Weights of a small GPT-style language model, trained from scratch on English Wikipedia: 9.72M parameters.
Each number is 500 + 25 x the weight over its row's rms, rounded and kept within 0 to 999. Layers, rows and columns count from 0. Numbers have three digits each. The size before them is the row's rms in percent of the matrix's.

# layer 3 attention query, 256x224, rms 0.0502, rows 0-63, columns 0-55
114:466507505535474500530455510521505572481454460465505519542441544512496514488459523451526496490469508498524526502470528495507528517500527551506507489503487496487506492480
105:497521514476529509463463512478520482540474503521518480507506500525494516497508540478474484489473525450502493486495507458519472506486526553538489558492471490478504484497
100:468499499534518464570485513513476524478510521494452503511485536459476508489506498525497505510524563464525517477499472515467546486499474525477513541566504524531518495461
108:499475492430533530493500455525513533547554528530534515464518452478470477523507528523538550544460507498480442504515524505530498484472504521488521514476457499550504459510
097:486528483514512488520502501519500490488488538523477528472509489441445459520516465514487554471497503492487465529499531503458507474503500563504485460517510506509500498504
103:508528497510476488494458446517519512503527494528514468558489467496451462474518500497447486501466489547543478468511515533526509520462537545536536497457450502519498516515
104:483479487493448533510499480480490544502483481495499456518452536499477479497503474497519485473475472522504495497495506488487523480508522500493494503466517492505548504478
100:424484553508477514501518535517500510535473482505513513516450493486481498438447488492479542492509470502470528518534536480519523511502478503504488501501512501557508543506
109:516470487456511493496533479504518484509468517509497498462462501502539473473508504530497468519499468451485527530503500489508489542492530491522505465472462503516496527509
101:541517504496525525491483508527498500499506523481532467495467551486476484498480488531445456515530537501442523530455512486459477472480502507452536491501524478554456513500
107:516495468533521515503510427481503468478469480508489516577489535452501493528495501500521551514516481515507517509482487507489458487444508481488474516451539498487505475491
108:520509525531480507554512478516517500488542513514517522467468520524493443498478495528483510498543486486489467499511481478510489521552471557484518527508455499523493488522
106:452518493522521480517494543524485450492523553542522519545486478476478481515500521525472455492557500505547519481473523508510522542484540471474517482541526478500454486536
115:472485499440475491538488495499522519507481501487514515499531520468562498494443536531494522513515527484511484449481482514508536501526521491544540483473504520490517472542
106:505542521492502524503514499523506515514492523534526537487528536508511508465496526523474491471471500506494486515534504504441478508491464537532487517469494498520526469518
106:492493480495471532530515517506437512563474491475521515503467488461506530471468486498507518469448490512496473517513506511509536484533509525489462501526484494543476494486
100:501538518475468484477465535500468542532503518484485509528459477498539533520521530509483460517480510499535466508501540529471516465532507507491489526532522511514545502464
107:492496493519498451504508490556534494493502471471482451498535481474507483482509494452508473497500508457528513506517515498490542473537479486529477461485477495525501543481
106:537500507483490494479446510498483518511502534498512499488477515505522487515503509542498504477493506509496532477496489471519475505508524470488492496481501485481477508499
097:524494477492515501452453510535534520489465493532492532526510453498486495441512506477475543512554488455495479522469503478493508480461509452452507526483503542450501477512
111:464467532483485527507515522503506484458530510451456495495509468529450511524568554544517486524489520541533493529490466550498524472517529509493510503522470484516481520511
101:547470469487494485482514473518468519547525520509443502486528468504491462500489494507544475468479533530506493507482464511452499493536473521489461483465510453510481493498
106:534504491475501484443470496530507480524478475528485462461499466499470516510493413491472483520518501511503502460532542507536518539480477504557488511533467544481482516537
106:429515499539497555517485496481533479503522476477481480472458493487510503487496474525500519498517540495508467515490521538529508462491503525478510493502487504505482481471
114:455505472509497496531489469548462495494458486474528485498469511532479483518515439483513502525525530462533500473463512495517497477546476479472484506507486490540553535483
103:558470530484467510505441530509505482483490518491503485492486447518497523497511529491504464538514557517465547531494490518512459539484497502519559509478476503455460522493
113:514486543518492552431547501475480446502515503510516547522516501528498528509491503492488484492475485508481480512521502498462479526449482505511452497490555509513512491494
097:511511473548484513534497522491500495533472490527514486538482500450480527508479483507488504462536503517448482502458516502470539461522517506513503532481492504497490489487
107:496517503500483485502473464521496497542471520513507496513467465500500478480457461528519510497482511512511462526532511492488496487502476471536486517495502518556510526469
105:484491526496539475525486528523473479520487499495507490500470503533478486482490487438531511474514479541487499529484494572494511504561511527493502502505520508534509525500
113:514519498501534533474489492532492479432508464481499469524510466501496544496493487516533479533509519488485493490459488497536520469541536479481486495503464485543477547477
105:477515507496503556542542460526508467440470498530492500522503507545482510473498481485524509471513494512509472491514549479461504514505526457546506453503503453486484464475
099:464459442536507464490461475531503461482495516522502437486513524487459500538524536493491556488485471495543520520543491475502487519510488524502522495521506485466534483530
105:528463511509518496545492529501514479492522537541456520473553479496456515477495505500494492504530505452511490484467471532495518501443539490504555482441505454478512500520
112:504470487529526495474493483482491475489488520469479455497492485491521478488471480494437509529502539492480529483486550456471506498496528509533506495559483476505467501519
109:510522522505507487532540514458491526442484531487539481519484475474479481471489508544496517446479487498498543513507554537518485496530516556518510527493502498481502472498
108:515477510508574549500479507511509479493521481505517522474486511529513446512491436487509504515498512464506503489519492540467537488512519503482494441466461549507456467481
108:545508523545499515521484532462510556530508466514524455565484524504505483461503489488503568512496496507455495475534506475525500491493536531449475524501519511520497538458
112:495535438557479510523495498523495535502513481458483469486511512488486492548531472504512464493537500527509509537500488489520526513488501529511478512468485486534476509500
103:514490501493481534529498511500484479465512533492500521476504506532541508485494517494482501455510501507465505558541514512533496500471483461500535564500499538550445497504
112:516491517463501507477524498501489492489493536561498511509490486479498520479490514489527471530514465530453508491507473481483519500516433507508491461507524486487482531487
112:492492493518515480560503524528489487514515500470511546504480439505513493495523481454502463521463508470533490467521418481504507471479501460476536482529484506503486480474
109:446503514531472492525508506482493546487493524470492517497477479476505482501561545503525495488534512478475504466490499451483516483509513523507518502530435514522497507483
097:522508512515485504507492495524489495478504508497436443508490527553525510523522472491508541446500474492504538512522501478507482500526529553506536511485490537525489461520
104:469491486534500511533484492516548504499523527472501493527507512503548503503470475503475487507501452499517531528519497467521499507451463501530481479520480466480505489514
111:495550486489477491520453538519494486461487475489480460538521482500526506498480538522495498418476499504512506504465452504504482514494448514508554474510515479514482495522
097:537477538512513516468559463488525494482488480509466524495512489522524517479519514503498513512477532514467501486505469492489468523506538525504529499527467464535484496495
103:482478508491495473503462525488537521502545508498504511523454469480473521508529508503472498464552494500484452488526511466463493477477523475507532478543443486484485489538
108:483519494466515559511530512501549501515476533460448535520489466515478460476488530524480487572512539544498519490515500490477522526448539467479499487477500487503507510517
099:468532454490490492477490520473479527512516549490506509453523519502471489491475480546502510490569519484508494455508476509524508486507521527492504504507483468488493518484
109:476485481505474481524468526479501479547485475525501525476491513470503536469516462502522529491495502480499560492472512486510504443493509531511479512484480451531482496487
099:466471514477547490493520470477504480513481451489507529496495525483523477482522478524518464523518515505506504543476528493510515530458469433478489517451487501524567517479
102:472529459503496495518488507554459512558532519506482468497542491537515496496457520480494478523500494478487513506516481472527517490512493489485485434452458504518515441464
109:491524513504529500485546501539516504480479451530465504508486493455476560469498497496501505509508486482497514499493514507519489516556463525494488479522500484513534520486
107:448493471451516537511528470482483491549459515504459494544532456493487509494527518512508484518475463502481516510468476506495511515502526482477505496525541467474477483507
110:510513493490460483448502513517473526486560499517490521502520517473502509547529483527510477550550486491482534487524472530550501503455510455503486489490554479494488521537
100:514512482482492483508538502538517472486498539487478507485500494482487550509476508504519500484500485493513545561486464488524519501467516513511513460521498490525492446518
101:517524542514498528505468520547518530480557541459483465487496455506503501499516481510499491461492482504490486458495511509529503510560499534532490474536481513501533485492
103:521513504530465534464559476509491446484527502495509541498562513514488476476532500488490499531537514456463499529478488481504486519545537514521482492494486484468493492521
103:493465545513485493515510535560515516536507538473493497474510505509460487517492472497474498484450471515506508456491527499512515492525494513501501528501460490520518485507
104:507537539447571514482521494467537503506467502520479515493496471565485501517540528470510499532531495521496513485519498504474478500497509480451507525541504497535484541430
102:515527505523495495503500511464473527516511481526519490532514484520529495453522514527511438510446502494480504530533499534516483462494482522487488520482534495466458467535
103:537513498527493509474501467488512472469505504494488498491531542533564509487481516459494534491501471500468456556506483484507486512497508498558530553468512542470518497478
101:527497473462502505479498480518503484511481515481508512546497483500495503505510501493478549492481470537506493463534520444523483482524515535501503505509516510470535533498
# layer 3 attention key, 256x224, rms 0.0508, rows 0-63, columns 0-55
119:462481508459486440500485535516462478535499507511513476458508487453486554525509541527507473528489441485528535477469492573510482508474530454491543536488508472534521475546
103:508492498499521444507450494477511559504485511487529507458501499542494497519550479508485450523526491507552494510502477520507522472504418491485475453501506470473484515486
102:502497514452491479489483477505533536502498497505463469495530468501490501518483472439453517565492475532508517515477513530470506519470505525462569483450498544502514549533
105:518510510520472502484534542505470522520478464456483486528456520482528507466495512490488497555495527527484506514478549499471505459543506490462523481527469485495520515489
101:531443471477509496468512494522505514493482488475447465518475508475498521524485473494525469479507514448502525495503552490478514519486490485496485453452512491520469526494
105:483478519486501546481513540515485498505472472499510559499472515484554524519512494493491449505507541519513494499465501497470479505526526432496457468526524528527512488490
103:489522453478447477511527498507456502526449486497492510484511503492482518536458489540484500498535517517495474479479490466485510495487496482457486501444495464500519523470
101:491522477495473489485512498523443503519511535480496504486527486497491521500498540474503477490481463498462531491530498505470474494472486484465508492474444489477512448481
105:447477511507523487490460512508473499497567506512497510477463508518461520532526537523503514488503522529490470488534526526516505490484522513537539551515504513474482471517
102:494477465482484501506485510529513575493467539495481528496516539484469486463512474503508507486482496523523509451456507538425474532508474521501499505499553502520534486504
109:533441504479464498468490500472504514472523515490510487491500487556507492516486518515533485523475530499529533476486481458473515523470504483541536518532478499463467518513
108:477524483493534496503530484525521531487469483487502458512577498502502501489509518443503541517524503531455468435474545520538555448466525452485493507501533488512511515446
104:510474504455515515490512489497464451546522481501497504453508532479452491460505488516487533466489480501486500487507455501474517468484500484508512464471533510470532515462
116:435533455516534456482490477536468529533477487513505472502488469480463498528442504529535475469505519520488520487512543493500469493500524487520495526487477476483467493497
097:500520481527524483514505536519456510544503491464493514525495486485520480494427496487496480473511500491515517492540447492545499489506551518465508520523518479508493479496
108:466454477507518471511528484503518501543486496508483519521524496503501492523519483505521475530548457470502497472518495501500512531473495485502470451487514493530538530490
101:488531491510518491520450521532504493470495486494522495489481505459472485553441475504466475492502502506516493465531472520477555495511499523432476486495476493511517486515
103:484518505551513493517484525472464500538525517560504492510453513473475480487510483513499494451487512444504522505472475494516475487520469534487482497514526486503484510571
107:492478459501457531493528480518495501457502497501499518514519509547516485499523519467482503546496469544499472472481493502499501506496477508469536533527517473442484516510
098:514482481506519478513501515508517512498477488517528485493513572517537504505536531529480444519477528505488508491526508485506497500483489504516463486491528527462532533539
112:487519415493519489510484509481496480516469505476521454516493487456490491501486487485475504467511517481475497516465500484493524478466488557461493525501508528538498488518
104:483453521481488484479478492480506457493487480487474446529468469516500494492494499476434495471454465518484518500488512479521504543523463503522483506545527526501478447517
109:527491509538495511506505478456469458508527496512551500496527549493509470483519531455507470482480476499511473528546511520521431520494489482491467500513524471528506504490
099:511532468547520498517523542516486472493493484532527488503495499435511477538494482498531504491569449505486505500528485478473525510468513476490516498520494460481528520505
112:510482476510474468476514503491520487533493482530490507435510476471485505535507507503482470535497472498486543519466446499543506524440511530479494457523509512465457497454
104:482517496526487514512503516469480490491492520511534445480500460498505517489496494453500485481508478486452442534479476504502508470543472486500508465485549431485482499531
111:535520484498501516490496466477509534419481504497475491469484480506513511501516523503489518533434508498522496486547476469519500526542507504515510505517455484528509470497
102:541502486479465503522495532535523486467508501537459478510489490452520519543535483494468515521514520470527535446507474495506514522488487480478501459510492472516464526539
103:526513490524490504503501491512463511510494542494496521506498528527538512528493484464492505525507507503479486453480486509461547464507503523496507497517473493482521488491
103:486510491472507452510504499505500534482503474499476482461488513484485527467510499502486467516500512503533496520547505496514534521454476523513533518535474510464500509462
115:492508486520453526477571487476457518455527533524501554532538506487522497489520510488490531488455505478531543515527474483498497489503452528517531461490513491476436480491
107:510487519482453513472507467506461462490476510547503488505457508504508544476512513519513468504502520467523534492500469515505471492510475472464519553483448566486491488467
099:514492536455505475474484497482488543491503516482508536489497483503506499470545522464541466523535538511473553488464518553502487493489517528509502477504544560507466484503
108:523486550516525480464479459480477522538425502486493500519450484513561495469501562517477516493517526480462461507498474511496455463505485489499495498457497494515472516512
108:494493496498498469522527473524497534504512499517505504500489520499425529479507476500518499477451458487559495475494491565445534506513450512523481500515517508526496463510
107:519496474510497499474499442550476493561559543488483485485528450466478515510495467519509518474538530537512511488505482463491484500515495519480496502492482443499496494531
105:469462480473512507467509493538531500529464509495487511501482500512516493458534510512505523517545510483511498440459508490459493511470442516474503498494501490527492498500
107:496507464451462508493501531525515495502522485464514526474519508475469553534451503524463518494546479470523516489499500494492502472504491520491517513510486492453491511478
111:477462515502502472520528491514514508524492487472473553488514478498476527492472455479523561514496499457516516508503556478525469510490471508477544426537529474492453485519
108:482495481483515501493485487505504476498507531455493510515503497453533502522526515492482480532513504509503474448478520528513504487533499499519461485511466515495478481520
108:502536487505527448521506494477505470491544494515491462474477549567509514513519530501520521486448503484482545501549518453484493534475520491520489560471494518437553513494
108:521503492550509476491481503487530464524487477501466499458504553491540486499481462509481504533516498481515510487458490546515550500536466486504467484500489479525489467457
106:533509513506536480489453517520521522541494483516493468502519511494499481460503486518530514546486479498514511477504496497485511509472559499518490523513531489490486496496
098:443515460487512524453531543537515505480509537481485504521512470505458508476501543551520510490522537510492507529515552490522506530495466512496499528506548502480511531474
101:485505492511512484458485469503454469509499492525480488438496525465529498533551458486503518476540465470506501515501495538498459453497496487542494514488488510483484493583
112:511460477532489481533507482513519494521459544514458484500466491491449497497501501546502520476454440466501472507462499511482505508534502511502473486497517513544524517494
098:504547486510484533494496517436497518511527541500481462526487474556446456507540504458492491514530534485536502472470490497514526512481474488490513503492476559511494498498
102:526532490480519503492513504583492496560526463518505481470515511476484461491520508498485462542486463507491516524500566516494510512483505485459506509491507503501502492513
111:496520528513474499480508484524465509510554535464512502457492458501482503429503523510476497475468473479507484539505451456512532528566490485493513503523498496472522485514
103:495481518544552496538513509513512458547497464476486516537524488475530485455482457515509522520473529493494519493508492483505485507513468508483469505475524497454529496505
111:483501487482511463511497453466486515491532500522512493536492514509530532481460498463494456525512461549486498484527509510532465495502449467514507462506530477513509473518
098:521510515512474502479498476523510492475513501513477523537467493534523478514512503470477526502518497514487545426517448499513503491519540460506499529515474526504477489529
101:486484519537490480515531521493516501499498492472506524495515484530541491531548500480504511523498491486487483465508520495493510499508549533509495530542473515499456495493
106:504472491475508480502504475515520496501523519495517546499467508511495501493509510467531521522486524493492486479492494523535508485478530505520510446509529491488497551539
104:514488533479477492520464506478510494464492480525511492460485535502489493476444526495474509510487553516544517510487469523503508498493486510526516477510506528485492497555
105:496548501450487500512529511466527459425472505509526512465514502513503474523499471465514532531464513523518504532491493491545462516543464487473467538481504513456480512486
102:489493519481505509476516520472507456514537562499520494531502498508507532495530445552499447487450476525461489493524543453506438526510520509529534511478487501520464514518
100:475507506503506528472502488505442450520473499517520504449493477495459478455486456502508533486501486525490505505505498484487510480535486467465516540524537456524509541538
102:517541493471504518457464448509477527501528512511501484487520477471534481494539488540502501516503535514519518476458530487499511522532467465492489500511494487463526528495
103:485490468469511488483481504512492517492491415484485517492502483490521486501515510440542513503534508499484476497505525567527488488493490532493537473532520525484485557461
109:512534491520505513549474487534509532489530493472517490492526515508486451466517483504487515521489506475500482467495496502501559492483512547443538509490534524542544478502
100:448514535496528457506492487479545485466495510531501513467509509502518493548545434499452502483489533470499463523478503479521484491486526486492454473479489491499512489484
106:494504487501514497506503430497495511478501525484524489564498453459512492527536504555460474496463473493507484501491490524527481471531490519520486516561480490458483507514
099:495503503525515513487520521536472509484518494521507538497479560533474512491470540473527466505497493493515473512484455523498464552493476496536503501517484453486492513465
# layer 3 attention value, 256x224, rms 0.0572, rows 0-57, columns 0-55
101:466451456491506513517494521547523482511505478488465504487505493494483534532450502472502491511525497478468508496496523453453509504515515482515518494527521500498506453495
094:504511550474535522464510494474472509501559482537532456467448466507522506452475498462456510521439550521520470542490510509506446530505493502461528491515515548503521504445
091:482452535525469481502514497516492497484513510497455525476468511478489517516566488484509473517513490510537489513505491539482474516483495516508490476459436495487489491566
096:506496571499526496527495494499465544485502532516540506520495501475489470481465478509472504513485544525523511487533477486481484488505500483480523478479537511506499522523
089:444475469534488534463487485544502469502509492549506536478500473487514503552491502520460547468510479482522478492501483509475467505538521517507472497513501476514515509500
091:529482544457516523494494535503507522529516481513514544515494449477538529474491487477453527512514502536453520473494489517506446477506489524495467518514480521493497493506
092:474524506497497463474502511475438466493517525490507515480491475513490509502522516527488467512474494492488516446529521547460471496523481519485477500485509508448517512493
105:537481500468485479539472499500536516512526512513480482507570519493499467496499521525512473485514435540486449486511518537457540531490485509538496496476512429534526551505
085:495493490474500494482501504481505529531513508522490513508503526469500509490508530508443440482510493474533506502485501497495515495492479533521518498447501507517469485505
110:480495516509517488509543483484525499513473529484555492511449509452508468434520475471492509501457545488507480488482519493467499482508482489496531525490519518484507498479
100:521532495494528534485473467488548507452498539474478545529434512502503527478517503515479510535464477493487436507515532508463507488488519504512522489515500527441510493493
090:529536440478500498473523506527449477491534504537522487507520499503473529534513538497509485489536509498500488503481449480518531492488496503469510479511452493483453504478
109:520480491513520474538455519498486500478560489511458494493532467463516446515503477511484483524497477526489517452465454498522500507489520531532499526491481498520517497547
102:502461501511467497478455510514498452463481513466458479514501541511507496483533518473543467506462511530548501478525537511518540505496498482538486503523542493483473484486
094:492465481513540488521514543524531489468485497514483463503517519532485500471521522523467482481554529475480542525480490548468464513533467508477523497511489521488489496490
094:474497495492523496410480465487533515548519541498493516504480455473498500468511515531529469532492485476536489460534503474499496503456507469478519490535508504456505485506
098:519483511468507465448526512536519468530514427530462512472522508531502518512505543511502461514463464520488550505511522443504522511449498511517494505455501501471500519496
099:511490494466483538514525523495478502514504463477496491518531534460507481504422497436497512487519520523513473479504505522461478422484489525506508471436473535510501508540
102:497489570499486500519461497473508483511507475543479503501496473489481529492509506472504487520492480484488499523541533540502483451519532482482506463525541511518471537488
099:474516493490521517521471505525465487559530469504474518482528466540459483527498512556474490535532504493481459467424525529544518506466471452480462485502519446487479484521
098:533446534467486515496491522468508493496526504502492513519493499493505467474524530484492548446498520494538458478493482501532530533463503517478536534498520559494490517482
107:525473509533523517478505532513519463531498513510518499489502500499486496518505473480474477493469541498508511504495509456477497490508531483494489486480544502516480558493
090:540527464527520506487532514513510454512491508474480533503514522502476487571475503528492515509499502502488463528413462489518494533496492508556537506553491512517500512495
096:511506473536526486523495489533484544481514514517532499531487497476484488468493500527581513485492501460493498481517489461470498538469498530484503470502469480501516469493
103:531471490468547474492528486500531484490520454527488530471513539478509491504498451479493493515494506474524516479522508529498544495517521488514499529485472488474485501560
100:483446563489472521508509525482497534531470524507494508459532489530522486541479523514498475479513500522463494492490497476501500471479473532529464465522502523531508516497
098:488487505513488507511509505521550463459464523480450516475498536491560540488473476506488470508489479462480527501475557458478482470511529517519491453508514513503513526457
103:493507532527485548508512461457534512469474516514503537505489510524487503490501491506520528509514475511506491511491531499492537495541504463482491485513498526521487508464
084:529502497497529556506518495486527495512478532493461463547506478532488474535515471515526516511507539532488477513524484497513458518553436502474460502484504515517495503529
101:480502482490510533481536501509498505477520485529502478472496476490485504494475502490436469481532453464477529498524505529532471512436471506516513474517494477469516521519
090:513518531517433486518478467509516525469511499458522483498521537488496477538512510473496469515473469507462482525541518521529504521514502553489459443505487550517496495472
097:499500452520544529498497484495445537504505485471535534502474524492530482487487487482509483489461493482511464527512494499499451518497478538502484517502467505503529514470
100:437497462492476455499498492458484527500487512528520528482523501493480496544532494511503467526514508504529532455523504529519528482485524484525519538496473493506506520521
106:508485532486535535540505478545509477482503468527481546489458505502490516469494509483482541520500507518493504474471481473464495523534566522489551513519481537511502506481
103:482482531542500497477547499498531474478463491473483495498497501497487495541511521517484518501526519488471531484485500538513550522480517508461521495465489496490454521499
086:524503494473492526512492469455508488482547500493490496530497517501492524533479522502532520498475516527552497467531492474509503524550456529528483486481523537508501492506
099:512508508471448485496470514473512535490501495465530510491502462507500454507482495496504468531514510494480495501511445487514524532519506503517507470486539492493487499455
091:442517529503495476557447511442460479506517495505480496476471490471495481515484511473493490470497511517484499446521477494476449492531478519499544468530460522510491511510
095:514491504534511472494528494464500510467523505471485525529500509494471494482501537472514504542475522521510475506510462491489481469465498520448524515486495511511523494489
095:504551488468531492513497494497542514509492501497475517515493498477483526524521481538520517500483514500502484533476473522487502516498503493488537485504486545509449480510
097:477509498496508476467464529481519540474496493430490508476497495484474504469485483516532506502498496519544547495505507518491478529470524504498498532538475519505507513454
099:487486479524476484522517480496541529508522479481517480506469457495525453522492523538532482509482517469535475471480505498549504480499434477490518521520508523514475476495
098:469487449500487473491474487510543491463524502496510488472507485465440483526506538475492474558477525513526501481461504524511527530485478472496499505504485472476520520534
095:503511468463471475484486526482492503466490516496514516504513479506517449499506520512452473496569487527458479422498462505502439531486471510528538464518485542506501510499
090:524482527538553496521518507491470491480487515476549497504484512546540509453525489474510532496525474487504461505513459485532483491555530488489465546504479496517481488478
100:481471500517533505474492453491480482513477474503479452496531477483486534525550467547535485512502509485486467501515512491497506525528507480466448491483478478524503532501
092:524488472478442475530453519511509511508504481491461467487481524510505529540484491480472464526499508493478527499471474547522526485482483486470457484500485525471502492523
099:503490515498526491536498527529528516533529470485483505522513485492467501483503465504525534497519455512474513468520478526499467484522447550491544527516527472542465526477
104:462487493490495510518491535518541500522487511542481504499494524535480509500508524507517484517502475523494505444537560535484479486454513516501504460464498467471530505480
099:552468456500536515438525541522482464514515513524537554501496494500515530525546464487513526491498538516484552464487526475522472469526483493481502519509504469524471515492
091:478481515460491488507540488517502532527467505503515463515506502474495495526512524513519488525480493472517484511511541515479486503537546514488492516504482559523542519503
101:487512486505440516540500507500464502519519491486406526468520471487486485555486485498511480485531488511487479513495507524494511523446522501517533491517448500490572502526
100:535495448480467525462508448528514534520499522534504495529507446543464503516527501553503543533552485508516515475515510497500481528520503459497503490519464478471509531501
089:503536476452467516545512523518447510494465462502498530519478497523497569506481476511542501512485474501511485515561526511485518514527456489529499509492474485461546455445
093:476482486523447513513515499512537490516534489463476489470477526512511485472498492521496508524499469547479524499506527545537555483513496489497516548513534481532497521499
103:518532473452525486530473508509509518521532465510521490481491488510489518468474442539511497496478467504479448576499505505474519490452458525502506457498528496472526500468
112:514526505548479516457506536464468504558529553451545548462459511487500507494488514522528483497467493459493511525482496488474463519513527505510520489445455517528454478485
102:497469491479454465540490545501515550450472501514500475488492481522474460543488520507517491471504448520456530503501527504534523472482467482473491514519495508520535470513
# layer 3 attention output (transposed), 256x224, rms 0.081, rows 0-57, columns 0-55
097:507487506497521508475517499538459479506486491473528481467483497486486477472512500487528507477511490511546502470485549513492449499518504455524503473510476494496468557518
099:528529530488483487554478510503498485522478512510490552530532475504528535513464487519506453496481500535483504459513467494501475469522500472511505544484479481485487472511
092:498485475552467528471500498505499539489519558509480491467511502505487504540500487505559521514504493506489535484503547444506528472462479455490485507499526486537488536460
098:531524509518483528520481499567549475507469521451511481514548513497505460542507468455509498458508514453497486493479515479509501512562500533541546501510473506473498506514
092:524476497496498497466462493508550457526540490520464505491468507486506515474519483479486501495465498511451506521520456490537461537513442471450502549488508508459487549517
089:466497529448486467500514535460494525553470467497515507534461456504510476506568515487488514462501487518478503505504524429500515473514499479477449476492528451493474513468
094:533515488444510507523496500496495485510457494472538476513522484453452512512488538499497501485511546488546530454496440486516489523492495481458526507503519503496495484502
107:445520538572457472491525517494492483501494564524496483544478504514495485489464469477499477497455526506514501526482508476490492485490510506528541486485498524495515506511
093:500484501488504508483510501507492500473476479472515455495521507527515469491524496496466510517495579519514504488492508500483451483474458500497489473499500481505499488529
109:494536490506475445490481499510462512535438492489506514505525538486522511532514478538500504471497480503470510505526516474513494487492493496555484486484497490486514489492
099:524522498504475501506472524545468479538492446530486473487446501481469518530479544519530485533477459528510477525533540527518512517511464483486509523513462540486460466499
092:497451517499515513496511504487516491511510509495500485418498457470501504469482519543498484515453534509541521533447511545519544532487512506531502574521527490526478464531
107:498536470502482497500521468502448530493516543506545468494509491543516483489507513502530551442524519510549515484520523449486503517544491514514484449522523529491486485497
104:492482469513471498555517479517505486489518490524503481480517469502502515469530514521529500563533492482510507513466454506478500494506499513539503500491505526478545508528
100:507532512469545505469511504503485470456536523477526492499526491497484525477497481501503505489505490472499494487485515480505546487469554492467512499449522441546527507505
097:514513513465463477537453488510447485463499506493535524554522531489523443532482513555502514496528528518498523509491523523517530490482447468448485499491528469497535489530
096:495460498499459478492514490511527527494493533488513482468514543496482467503462500503471518492481520505554481504485478520546481523540494477538516540519542524549473471516
102:404501475481514512529504578497513529486437498483447505520509500489537483513495519489548464480485494487445491510487507441522509518481503489516519466536502474485507523492
103:527497469487545534523543486545516506490522514479483478518498502556459501469503530480488536481458446527533527482502536490508508511534512507470493507517493486540495477446
099:498467501462519474501478500513517508470513505515492490516504465501531499482531530451527475518502531520521502466477495503506496523484505490553477514511543489468516522513
095:501493481550470506481486501490523494515498543455469518510517482511508521542439519504486535458490537498450492523510479519465505492504514457500533510534519502429471477482
110:506476534454511514529478479512501444536479474470487507500517508516529510510542510470539502535492486446465521506494473516498502476558529499479502485482500480492492469520
089:508472489516513515500504518487490513466537533519472499512492490467512494460486542480507486540439491518525458479506505521469521516526551474510480492488494498505423489521
098:536536455502495464454453552495496506524480489485503482494507493498475478527519486514539466492562548532490538498481516457516548532540463527500517496544499479502467522513
102:515524525513480491508467491503503472467516480508511484529506521544515541542482535511486508475499470472527505494507520502529489554507475518499489459500523477493505486456
098:468516482492470493475515522493479496469508472500516526510496452470507508532510508490494507433512478504509486525491490496467505505432535487512504495564516508493513507489
100:495500450442490531456523509541458504496493492513503518541480493487489464472493506530495521549488450497484488502467543483513502495496503480508488502537477489524478523503
106:468544510489489503484466500558540502512575444485493525495512485504481509456496533501510470522498495518477474519462493492501518494472524494504457494501516495505524549455
085:500485498546500510505458464448518535478533532486563507491536520475483500527490485503483491494464472544545470500478515508469507445508561514493517472540514465508518523500
100:529498494459513487459500486492469534452516517463465516515570505453482509523500529497535521502484553471505474487472488489494483533508507505451496485485515494486509488525
094:474482463552487461466501530490487516502461503537485432516497488490540543491516456524533464458466452520476502491519492496503535467554519489527517512513433495420487485511
094:520528452525466456534461523473488457547479491514518494473496465545509534523512493507520507537527464509477497495497456459539496504538521531478499520488478517513499484503
099:491448484509530473458481478465514508494486460544483478527512460510483491522550508528491510455536529469508506501500489502509495503495513497522514467511495503457502512484
101:521534517539505473465467497481526470492535457481529503474494505485515499521493498485557529505500452497488496542502495527504490489517508484486444505498523539450470488513
103:505484454499482495452502511518484494499486476533512487499516485520507533490483507470494508517497512515523506506521499516510508467518475496535443494546479516474506475481
090:492507474504455486518497485472489502470483537485515501499499506483509499502546509494450482530490503491463474511494514488477498513500504482504494477497517451494492537521
099:461502486514498476544590478533435500503467480507508524492493462488485497435542464474486452464542520473478545517519502494479494539514515485523502475535473498521513510445
097:491570490540504488477499499497521492467484486517509454553499464490515525514515524551495486467515537468531507469540513482513459482525497470520551494510495473495477510479
092:515525468508478521534500515490506456549506505489523530472474501536515487476488473469535488497523489481456518508523527518483563523496468479502501520492483508526505473499
092:516489503493469533518480514499506461470511487493531494512503459574464499481491463525474469495497556521482488480514540523500496484505533466499481498497487503530491523502
093:535504500509467517485520523461430494501514510499540517513503507504454542494487508554450476511522524441457487571477526508523500511483480507517481487527468529454491515518
099:521470484472522497532454527508507481508445501455514502494483476489574477475525509494481496503469504549499529475504457483495506505452502468518519486497485523559509503542
106:538482520494510496483483476521480526506540533521477433479551483519524505506474500507525515520488523512521500447485461510529470488481510478528481518504475506491496493533
094:511528557513473458527539525490494495481526511512459494527458443507492536495490529491500506477472503495515487474499485483523510496456530462480510526501504484500499485510
091:472504522529466552560527501510500489516481482455542504486512514503506489494473505469493494508509491497487501544513513471466544520467498548488527478497469516507576465529
094:500486474524494529489483495492469495483525541536509477493484523513460509545498496486451497494533524527530509472484513490453526501451506512466532524483527512503519508443
099:477497433491511461506547528469510524501510450522478491482493464497460494503502522529502498436486515518549468471468473498499496495490558485506528482508517498509530517478
097:467475490551484498494555513458501517534517526539516459543489470502504503458480512463502462515508558505499499527515535494491511476536474474489507480502558502475519511515
107:497485432471490491480571479498502495513471474518512532541492489521474467514540471534513509498490466464504492531505531507553527528518505506492505530486504531573521507490
100:467451526456512528493484483502519483502521491532484480500468503470564454512500500490486493540482544447497469533488503512501527514542510471484481453526483474465470476516
091:497496537495508497526506502460505519534478510470488459508502490519481522491501472488461490501476471503477522497532519498492561474503523485486532525500529490504455474463
107:475500478509531490455496481511510564465525488557502509497462501509484512476483508483550502492502506522525544502479493504536484532542463489553482501573511508517413512471
103:445518554464480438508481479475525560516495495537485525467465518446496495488525531485510438549505540521527516504477486505492488511457525508451526536525551531509520486508
089:458499505551547505481511500525486512494467514444502499505458546513448492483545487454446459485500501537465533471496514481506476512506484471463499475550495501500501540461
098:460446503517506500472515490482498502551513457485519525508476478498471499468505497502489521524480510503508502543488440511494482500513496498513455469465511529548547481484
102:482496485535531479553463509500502516499477519481457513516460524452427536536502523506498493494495514567571470469484448509514486538488499463443511533492484474528485515510
110:492471514489493515509494526512510484516500525516509505527519446548501474530529475509548481523506494479488458505475487508483489481487522468464499536509505521480467497510
105:464516499456539472459496495498502558501509476508484521494488475477480506519526530510486489527493475517486496523527497501505514517482517465532487480522480487521500511475